config.yaml
num_hidden_layers: 15
hidden_size: 384
num_attention_heads: 12
num_key_value_heads: 6
head_dim: 32
intermediate_size: 512
vocab_size: 8192
hidden_act: "swiglu"
norm: "rmsnorm"
norm_place: "pre"
norm_eps: 1e-06
positions: "rope"
rope_theta: 10000.0
rope_fraction: 1.0
qk_norm: false
attn_scale: 0.177
bias: "none"
tie_word_embeddings: false
parallel_block: false
init: "trunc"
init_std_qkv: 0.0258
init_std_o: 0.0258
init_std_up: 0.0258
init_std_down: 0.0
optimizer: "muon_variant"
learning_rate: 0.011
lr_mult_qkv: 0.4
beta1: 0.9
lr_head: 0.0231
max_grad_norm: 2.0
warmup_steps: 200
schedule: "wsd"
decay_fraction: 0.71
decay_shape: "linear"
final_lr_fraction: 0.02
batch_tokens: 65536
max_seq_len: 512
doc_mask: false
train_tokens: 507600000
max_steps: 7746
dataset: "wikipedia_en"
Each number is 128 + 32 x the weight over the matrix's rms, rounded and kept within 0 to 255. Layers, rows and columns count from 0. Numbers have three digits each.

# layer 9 MLP gate, 512x384, rms 0.0898, rows 332-511, columns 192-239
103131146130139098197105172146097144134136145147084079121150138126140100158117123096146112114077167127132114159060163132142102149168156125117061
085091089095151148147148104122156107110097119141129211134115158150066149159144170091151123114168050111184082132075136119188155154152168104157099
090106160097133114128205124078128070149062164131112138101153191124119102117124121099113094176148158195115171092184172117047107155117077144111134
070122091141115097170077096127103220170145139173132151153091135179155131157135143129134115137160102126158168144099138146148168120098126136169062
150082138047136034110071133154084124131113138114110149053098150166152149147140101181114097097102144163101090121102161139074146124127099145048137
104159089149163098147140142117194099104136182173163135067163170131153156112199156099191096109161121203122117135146082080077191125150077179097122
083098108139166192183156075085124112094167152183179148105123069141226142072145136116154110164113118139156122131135127110095142141161127155109087
132129216114086147073062130132109098123143162128188162126114147137157127141118119173073102108104117101130174144155132131078147126097159120127150
096117166168133174101115141141127123111152161135081126169118144134100137090138126193123090127134134171114173166105156125116094156171073051121146
118123120106142167107117100090150113163138169146133128132164092106141093081130090137148143125103169119143155149123135144086114119131112174110127
131196171057134165117108122087117126132119067189134108105091145089161143177193096154206109135096172130151123137218105100197148194083118150093078
127178133131116185135128155145141106170136150141131145124100086126135128169188115121172108173136083146185085109150144179106105199078128108108118
145168105162128120120131162149121179112084168168094185155174116114116091049203116096040102143158118170077186096119136147112131096093115163144173
137098151121132207157114176123125141113162157130083083164151114123132182083087151101157138105137115106116211116241142108111149124102142120109161
096148186124067149136092054144112144049102130130102138127136123210097162143144051164117066159150078151133083121089208118157105190081125075147142
153136135101093162128094134159129060131093151100123098172129159166128143087125145159130119125127134159094119092143120153136129097127137127097114
141126127163127132102050089067065197171047139099139127158148145211108135139182142114134180123138127110119144165138119057138152109092115195216139
116125133125116154067114111102074115128110131147159104147162149143162113179125137125184144120153106123168194087115186101147164166142114128155159
130126093136157149134159131149123128105159119142161165116160096170113103102124117122141150111119136106147133144131132129109110131113111095176127
120132087097146135121072148123084115122145167164125093110119113125175093143196103137061129124163112125106142186120144106137177124096150115160140
128051126160106141050129099083105189127169131133162170082078098121150130154139094130113153132127138113153144131104118084063146145160133124130151
105063164151160128142147127088135122158144116139138055091132143140087107106084136128086148122102169139153107095192125198136140173153169073101100
115106195088139166186151142083071093153115159123164141116179165128135115162190124145170124086121168135103120121141154138134147168129109126123118
111098179084166162108115138093164134146156157126123128182099120122146109127125123190116115142151158171145110117125112133109171130155140125115109
142135119066128146099134123132154094116129117160121133108118136153132134145110129169147124117156143130157137134131133115109119126122147134084132
153106113094045156141171113117123171202108129109155055161119172196080148094104130123046136113165129073087149176150104098072152180168124159157100
041127082052180126128167095101083142101077120166130130113126136148168156127148088145131178166148141166151173175099132067112158100201164127139158
194124154119154115146117141143161133145105206124073142109130117126087130090095111103123170111113086136157114112090104010143169109129161149074108
106126113056087156159129160153133100166121148085127047143126062078125110135181077134093182117151119104063124210129142155148086135079150135119108
166153098106145176137121163142143148115159153071136157099152111209080112126164159093125165063120132106153077125146113135113157129133100142154158
097149110078103129145124112102093083101118113124154084081096206075138157155096199107094160127158092099151127173152138066096156154115102158106130
181140143110139165135115165119106088160117080119126073191131140143082100178131098107131185151126154135131173183100122104152102199097117099113122
198103081100144076148157152134105117138085084174156126083131139121106113125165118202169176135128153100152143124081116185128145106185165137099122
120181118142119123142088110161136106153132139121092123128142173156147137129096107114115146105162114132128147132147106085124119120122163156121138
202073160113098136104109138154168105150175110089164202147219164119076150157134105114151164116151133075129155105124114121147172175091150114074156
179139143118066140157145092145133118121167137142133146119101072193193136099075165133080155148175119096158144096116174119156165092153178122099081
132181100076160135161028115154113144095122139126125069121120126113115147128145102116119126138140117154141146133127147098052113099154125179113135
097056109061140120093113135124105067130123115165087130112095115144102132132144127142155117112189153182165171128142102147156116186111135149088084
154087118109164180106169120111127182140154179167081140136074192111099130082109109084134091155136197136141069172163101146190111089102064144109126
162145168143131084172183120101155090111068109164170131102141151134099156095163079086149123113138143115093102106130145121125086128143129134126121
150112154135110098072131107174167166088147170115082101204003114163081139118159107136152154110100111109167118171143125196104127164083102134135129
153125064171060118098148105171173129067091102153142147074157090142132237126154100111156089159119110123166123093117155116100137104168108105142126
105074163078099113162163137069104204108081138138095164158155131105139137179163115146136098188170083120164100138142109140108123124131098141167079
150124140130107129195090094106153134137020109113094119086056118141092080137158128103114200125133121102122153101103108171177125140173114135112102
153111078132180098115088102102178146085129115191113157117124186145160100169160123095078122112174121196116143177145148115132138123114132110150171
149190144129168133111104131159089152118193168054118136155132134058125125132130127126183083126046162151097069066073095145135088112150093138045121
104108183125171168067125084173051075148126112187141129076168149152189147124145061089026181158150163138143126109173143099146159157110100183106112
086161073167126162127169132102109080094074144094137084110163147108165147132167129172160170104148129132126105118115098140101090082164169125071138
131128139189128164104121072085080154153142157110092067104053117150156121185165139127128112114086201120136151131166125100125155125084117133152121
118148119074088147179137110143108060140145157030090147137141079194126136147145106162116172121114092126066154104088169087141157134132116110082106
119162135108101146112153098117111090100087118168169039133184157223115168177106137088124111122059157154170090114091106125066150073162150151154051
124142113104101098111126119109140100109151177129108128132118148120111111206130126168144151120139122117164132127123132185126125142145104099106107
117146121145171128141113132134092111131172132124101135136131115149130114174153155159097142120120131162099113079104070132141126142152179118149119
149142146133113079065106205068086064122162107160065120120146196127130237139146141124111079119110158106157097146109178157064189164111107108159134
105112138123098146120110154111131097127096088096139116110134135204144153103136137105098072158139139165209168182067132102146136108103095215111116
138090158163111125072165185128147105132137077123165129184174128160172107136111098129083126078204091123167129145151148144085113193106108137089108
141175146129117094147134178118149101189060120101112117195139228077138130138143169172065162080123120127118126162136156116090119033187080123103075
092091110102102133074147120143161107132149159075110100101127162111087130131124121116160125109113137120147130120119116049093192131146116103116133
097154103113166171124134084154082117154092104146133114099147175114172114125149124097133120132166139133126106129080153142121120182133144135116124
134130095114121148181123144158140093171139166074150114087100188157131145060079143093173084086141139142172130120170091154125140067155147111107187
105104075160094109094141140145123093074124061172144155128136088190155139082196095170117147074137157116120126092091092076080126166096158125137144
136168129065103154148149156139146136097126097117162118155106084089143159180082141149185138128123137095168160162111179160192170121109166135101168
103145144078124136182084168145170139117115115195151133136103165119159101101105138098108156160107198188121152065097100105151151074116102100103087
109052160099110128100110125131112177123157121150106123105138131148162135107136109107124210121095106132153150189164141128126133123114150149139147
133150080137168154180080141103117098167135137108123160126129175177136132059190122118129133104108082124141171109083125152052217128134147133141135
103108108163155107098153096090100184135105160162109103126120139175109079094154097149138137105136126140107134088109142140093162138134126159158067
102099123116099160155174119149111153135152139129108127159128200130087082130122098137078120086156195087177119176113127122134105097140149104188131
093151120131143124181110109134133160098125126138091135131094135133172139149100130091136098107160136177103165085086119091179173144102118127121110
159135072094146111105077173128146158108133172106165122149101186087111153087114155147155077132145099126130154127164148123092152093118125149181155
103177151124147154130073123018147099089117119152114099191103146067126139154147193115096154138154077089188119161079110180128114157138085181190061
143039104143118129148163149172137103079197134151137169185122189123139111147142097115091130140107134130116078093159130164121199213130087060111121
162139119114135118088135107051114119139151110099116145138131073119036155116161175125106114195126117118164158039115097074161151106128182086114109
134147159082147120150044160200103101053110106114074096141191151097076146103145085132090099119202154126114150097067130127101144120185108084056107
221088130077125128091120081064132152103141173096101170116090171172135133132163146118101137105124110168132132164110128135132110154170123146101099
112131146165104151149125068151093124129104092137156131120120156099118124136108102127121084073145034093143134118131127142105130150134101117163109
218162151092054152103102128113132178084092132098174127100124166120141075116124082104150095078122116112116150122112049112148183126168106172164072
101163116089126071143146121100183116117135141147099174182191117154106205145135125151147170168149156134127134112122045148167163075143158126119115
117093102100138077093113119105075161120115074178110165143154113146148195098206120131109043131131159102107158164093140092101159155103112111115117
118180085105122101093094163181149179138081154138138166132155151116121179138140128064123163130067037117143146123143147112105108159175141061134059
154141156094158154084080161132153134147208111150186147092115077128138160070126204141159086163103147156118146130200119094147125168114159105129145
079156153053064145142102121092076106173145053079158062142142129127115138134125121148125077127127134141157187170186181119138113132154120073076166
160125117152148144127111156131167114123125098080158123111119121165079100148143125121137138186123123110157139158144118148178196095126095144153108
104085167141123133110084116077144121166203138118157160108168112165122102098129137161112097175092100130127150125125130158160114191105121110162081
118085134117080173185137127169104132148112117109126196140148125135112090135122116107153095089130143137101104143083134130109161127099113123141083
054144101156130164133113079091142119076126117144131169096148134098094149188156122152113068143177129110164086141099155176088107155166080170121105
098162148120152124101124141113109208176158070168152090132098114150164107132130075139138138117139123157142069129147110168150114111162077113127133
191069159085150095108106205116122062103189151165107173123135181137182141097145078116124170090095113060158098068184117149144188148063117181151120
092099135143178130155111155162151162105123167179144137113133160127154113146145123148144112152155154174141174090099119102148175161200129132100136
136126129120136179117117085142146080091133054121131163065127185114083108182160140078079146128132157111154140028111153123135174151091073101150137
171129130105100094128167068067075072095138100158178147153105140094195115061153151172093079088102136089093073105060105149123073148171186114146077
113121087178128129133094169138126141080160145124136136115093137119123138178109156114132178125158068106115116146140135162090165102123166169090106
144169163100031088112134080133094094113123130082114145078066086127214132084107091121131179090139101201125132085131119151137179172141152124082094
210080115134135055098121092070167139106175135139114142167131155200122221073136112170178136175107066159126092134144176073135136115171141126117144
129111172097117095114120134161203124131168099140134091214167179172106100149142114106139179118124104045189122159098112177133122161147124155123057
092070142098097164097147165111134130137146115117167143090152123155086121162210171121112087129103146149165137100115162142141125159162128140101081
143157087165065070161129109149129147082146094096101085159116164110231131150173100097101139141163142168141213170118122058090179109047124044106153
110124105178159107102157133149097154150141110185085157117153097178126104130192110140148129198123116110049129122142140088170106168173119143142097
104146091151113119086136097132177109171110133148221155142177205099142184108154117115173111143193107168076093107110114125122149091157125140085119
110101146174080090073096115149110148146119116152112121079136126145096172138134084157157068170099063141205219151160154100150149157139203092114131
135132121066139076167161165133141160104112137136125144122158184140117140144150124175123126126003068080094179139095122147126135122135149105078194
094200127146131111226174170151161091122102059100138065135124132117138178118099103097083155150107114132060142104113101100127132149210145167093106
115121141111127164165052150127101114168139129125122106088155152205101104130134114145104069109140135161117120165060035091084092191100217137132134
159163096110145191198149176143155121107103096155098176183142112098130145126221138117127143149102175073144161105141117121125152095116089156157060
177120145144108088189126136137138113121106142125132108129080117136116139109088050155187127113034100174156112077174116196067142171092182090147122
119131133203141161117133116113122075130095086117094147120137111116121120133108130107106099132142109093186143098031090057114146173135129132118083
095165182109164083149109126136146105126129144100138086153129128130125094126167118139119083172101113102145125135149133122159154199127137095105093
134075153086162119177071150084115135166090105150146131129161139123132131080114147136181060074176115119183095171155171105158138138176072131117143
131142187121132145116123125151111141125140168103117145135120156137099118147138119145146116158107103143144086114121097135127096118129134104130166
138156142079113121101135122087179159031159181179134124117028156137153144105080138102135113117158112124080121144128137139156110171117139124144127
186148114121144092117135127142147109051144094151122166118168142147160152116129127139077143137124121091088147087091132100139163081168104115088106
161187151168087094110152164171056102101105046075154140156113178134171092169153166148084131138140181136134082103118126064091120142136127130083129
130146092108112117134096121151084121116132142063129144113089149160123209146238098128130118114150151109121129081112113128131093131162129123126110
089119150131111120187097068126091133107120167161131135030159141114106113149121108117135155092118130107171129206122172097124184247128143157180102
153161169166139123101162144085075107128149101152132120067133080117117168123154131121126138186084183164098146064123164094138191155131179134144066
121165183140099101134130149133127154131131151113119128146121142153139150160148091106107106150105059164137106123144072122136096093048117113125121
077131114195102121144129118106143112113106168137111155139185126109155148105111161171098169111146098193163153206137075079166122136110129189168135
110149114149158141042179115100147102139169140133124154084128080109077115110135129111132111139166137098152061131182098106101167141091166156105108
101181063076093183143146149165122162143116135172143139092116178158062165109162052048108117139136148095153179126102142115149105061085130116141038
085131098105093157087102148176053152100123153076115148167092094106114179117097125163098106125148159130179183148142124080098176107134092162097152
156109156109091166078129127160132089155144078107079151086165137110117159097188121134151070101151092113116120124102121060119145135174092170115115
197110075122149145163082125110115120066088109138143107092097084183164153123096110107178140139084095132147161152098133086151148108107167133140107
103129128123137051106154100130119141094109144108204171124169149103142137129223064107179125054066109082152144138147136115058114101166142104171055
047140116113187105110068122129169108110126096183172126095109089084134130107166146078140083158134115122104123077098095183150131054141111109139140
143118108174101105137116138110126108139137080160124147164089124129107138102121117130122119153161171134129076161095078154152125135098076206138182
193084077093131143142129126092175108116138152144128100117159099135099085109153060118138109132154138150149108119133101094152194117079125125113071
097119159107130058125127168167131124192091191092132150066157098175130107100129186117118178085117130088149156114195072134080144113150126126169057
128141072124129120146140150141122102093170149124157120159140113125103078108164089142097145132091148118144158150082135147116122149119124116147115
137096178115115123126052133126143135087141151104115125164157139163135152089137069152108144145153135090127098100128163119141141135207180171106132
125151113117172166149103143218119081120141127165078086095122162142146143141103081138142107147152122122118146100121127115096171149157188126193083
088116122177115124120084067083108093118147049119105133151142119167087135134140128157130112090130083213122129124119090048155151074120087102120104
145114159144158103079183137070133140105164124146174166156117118123110131096182124146135199091113083112186144095135078126146165104127131162182161
102132184158080134113092112115170183101174096125123124111042103168154154087179132078103139149149136139152183105135046191140201122128101081103141
145086099189126118062119110114154117162178145134159132093180198193106186160103121109081179134174057189114190156105115079044144149158159133088119
074099123038131098086128104146127071113128112127112082098121072131150190125172149118083129117100085132116162174146161041152062142123161072130066
150111133157101179128079117082113157140084103129123189133156105149094117165155106145136125052119169213100166211144111174188114154091138083122112
152100118202148144128136126130101100085113109093154186123190108139152144126141154107188055086136082138156159089073170101163131147103121122124076
132123133118081105176151142149141119120126124025153139174143097172142158129178128123178154079134115119105155139113122128076101130125134136142075
133143150151124121161151093140138142103124069141163137119097155080167090120140125101102160102148140106110172116108112138155138120120082120164104
077112158124101123136171125203107117084120118097109088132112193172151178142175141153077136163062199147140068116142157117102123154106134136104170
164083206100099153130115136128117105059102106122171132088141132129110118134075118179158142078123151083125124139159149131141198144146169135124124
113115147158116086086179072117089063116110107143116152123159126099143144113123096181136157079113043090100090131113128162147106132151140127105153
177119148184129141168162142143112093157123107075104147087170175080094144153167097109067116120094110082127143160126150124187132145157130143168091
173113140133050126022123057181147157118160106141078151075054118073151204120209106129189092154123129179154118143117121136110147180106108154153146
123204138124172109126164122103138145133098075153081150132136089178146163110168103147140137141142104171101129072107106131094110134136151073210129
141091142153147098162060144121094066107178165128128114109113184081077058148111136166074110044065154125159131163144185134103133107132117093133157
154097101080128044176145158168083122154120110120128113146176144094130133095115127114033057118157164160154070129151091222113153149175133154038098
165123182091139100140159137117142105124220137102134183150157169147104171104176109156120105148106135139151117120154169144115201100095190117127124
143131105160091127136174061125133123130109120038139094131128093145116149140142130102118141120191158087181149225147141143140110084141070131091107
116165132084171118161116081096133105063101132130125137115127080197132113137148107126149114128101058098158073097091133145075078108115115113122078
158057139104132084136046165161107197100105125105122102129135123133164141092089173147090122132087123044148115162142137119075100102078151150180125
128164165140157123133165099167140104120070110090077128111156144152064122124140132049114206117127093101134085141112123134136103202161120190203122
109053119175161160111129095105112123114100095118150187129107104119173130158127107124174090105151157095135108159095096139094091175119126177143132
131093181159128157117174127191125130113113116092115136105137171181102124157153133145101122080087197225072093106151129154147099148125098137151119
128064125152102132088153142120133086117162102144149107109153137109045108124156139151132120112100120127166126139128160117142104112139141128161140
060151188124182118132130132117162158152123185134078141116103138124126196117082137116135113117131093143082157181138164153156126143103167093111123
165073116127075101174123106160077103103110095138168125092111146128144103113109123073161093037103078118192118145082090115104203100136092107137156
135097176111162109160149064071160133099138086140092089162102127081188095136141126058101129173080135111203084167217127170117102113153099090155089
095154144164093095190142122123109151128168116129077128151078158114127166118116130189089138141103150139094130122170108102165116167094141104156169
128135144142028110161143091069144103165126086138113104178190153050141182090122156140101119126125107134135117115158138129145118103115124108146147
125103128108109082121131139102143149119111161063138116142119120111139150170096130136123080172134141122090119135190123151089121135178150101160170
108099092075144178098086136087109145130099132130059127132153117113139092048191112130124125123099148116127073172119138104122093164073098116119127
088171175137189124150156189148112151139151189106181107117107117107072137133151149116088150135146102058150099113109113077086157180165152080133114
142121079127099104136066184138109145122189113088092156108138151134162207097071136159134123072107102076097109086163177087131124058104222139090104
139087102126192185136132115055114128087104118144132173118151112125149116129115138137119099000113131090155146118138157135071117119114137130128126
175128165156129064122137143137166125102111123128150149100113116107126153168136137113166105078114097135151096144135126135074123122119151148137169
113216140140045129158177085115168095152123129157155086099124152110084109123108150113115063078068053149213112126091162132148108129184098129116110
158065135142151166139153135121142144133130124135133083152160101128132116125119144135144118141125100112140115150133178128146128118170080118119163
169148146082037155125118048138146166205164160055140112077109151123120159126141126148137090169092150116145097093083140168068135130173138127132163
173153127153116166116122104090150185041036096123194143083114069095184096169174151126129123139087190129121134138124128160172073117145114141165089
182164074125109168132148136122100135087094104183123152181152088136139159096079102167189161083163153130078115145151181107080108146082180210082149
137140101104149142146115185144126130078070137126134208096127112189142119080104136124162101121128093168127061141088148087078196213178112092096058
120153153122105123120113147152163153120127139128055143110099134104128124109117113107145141146132117152099145128116141173146137117122166100162139
109100130110125147139152096106077071181160174097145105248117132068090178132146094177073111124173119139130190146122176154103111094115152179134166
133130152096121133097154106132152151134145139127101157160126110124121117120115150146156120134122124139104119131130145143126173154141108103111165
102152169141106068099163121076084164132138109128066088143181151143133134143161110150143159163089136129141131210147124114190096107176137091150098
090151116173120081143135145162132150147149161128204118097099096144142142111109109149117143140109182125109091132130148137135139102140106146083097
102127135127080124130142101129088102150143154142085174113122140120085088130166101087144144148093180170148109151160125135138116097166097084101174
108090190078132118086141111095100141141092110127131163150125117194059170155142094134126088117111120132118133133149142063097182132099180115184033
176052165141194146180153180130134057148103117134045108183122148192077176146120084094089182091156123107136198148168132146081123091185138139110074
156073083233172142112150117193109142073149143112121137112171126161171107204095123155146243091126132146170172118105120091113140072150122143122104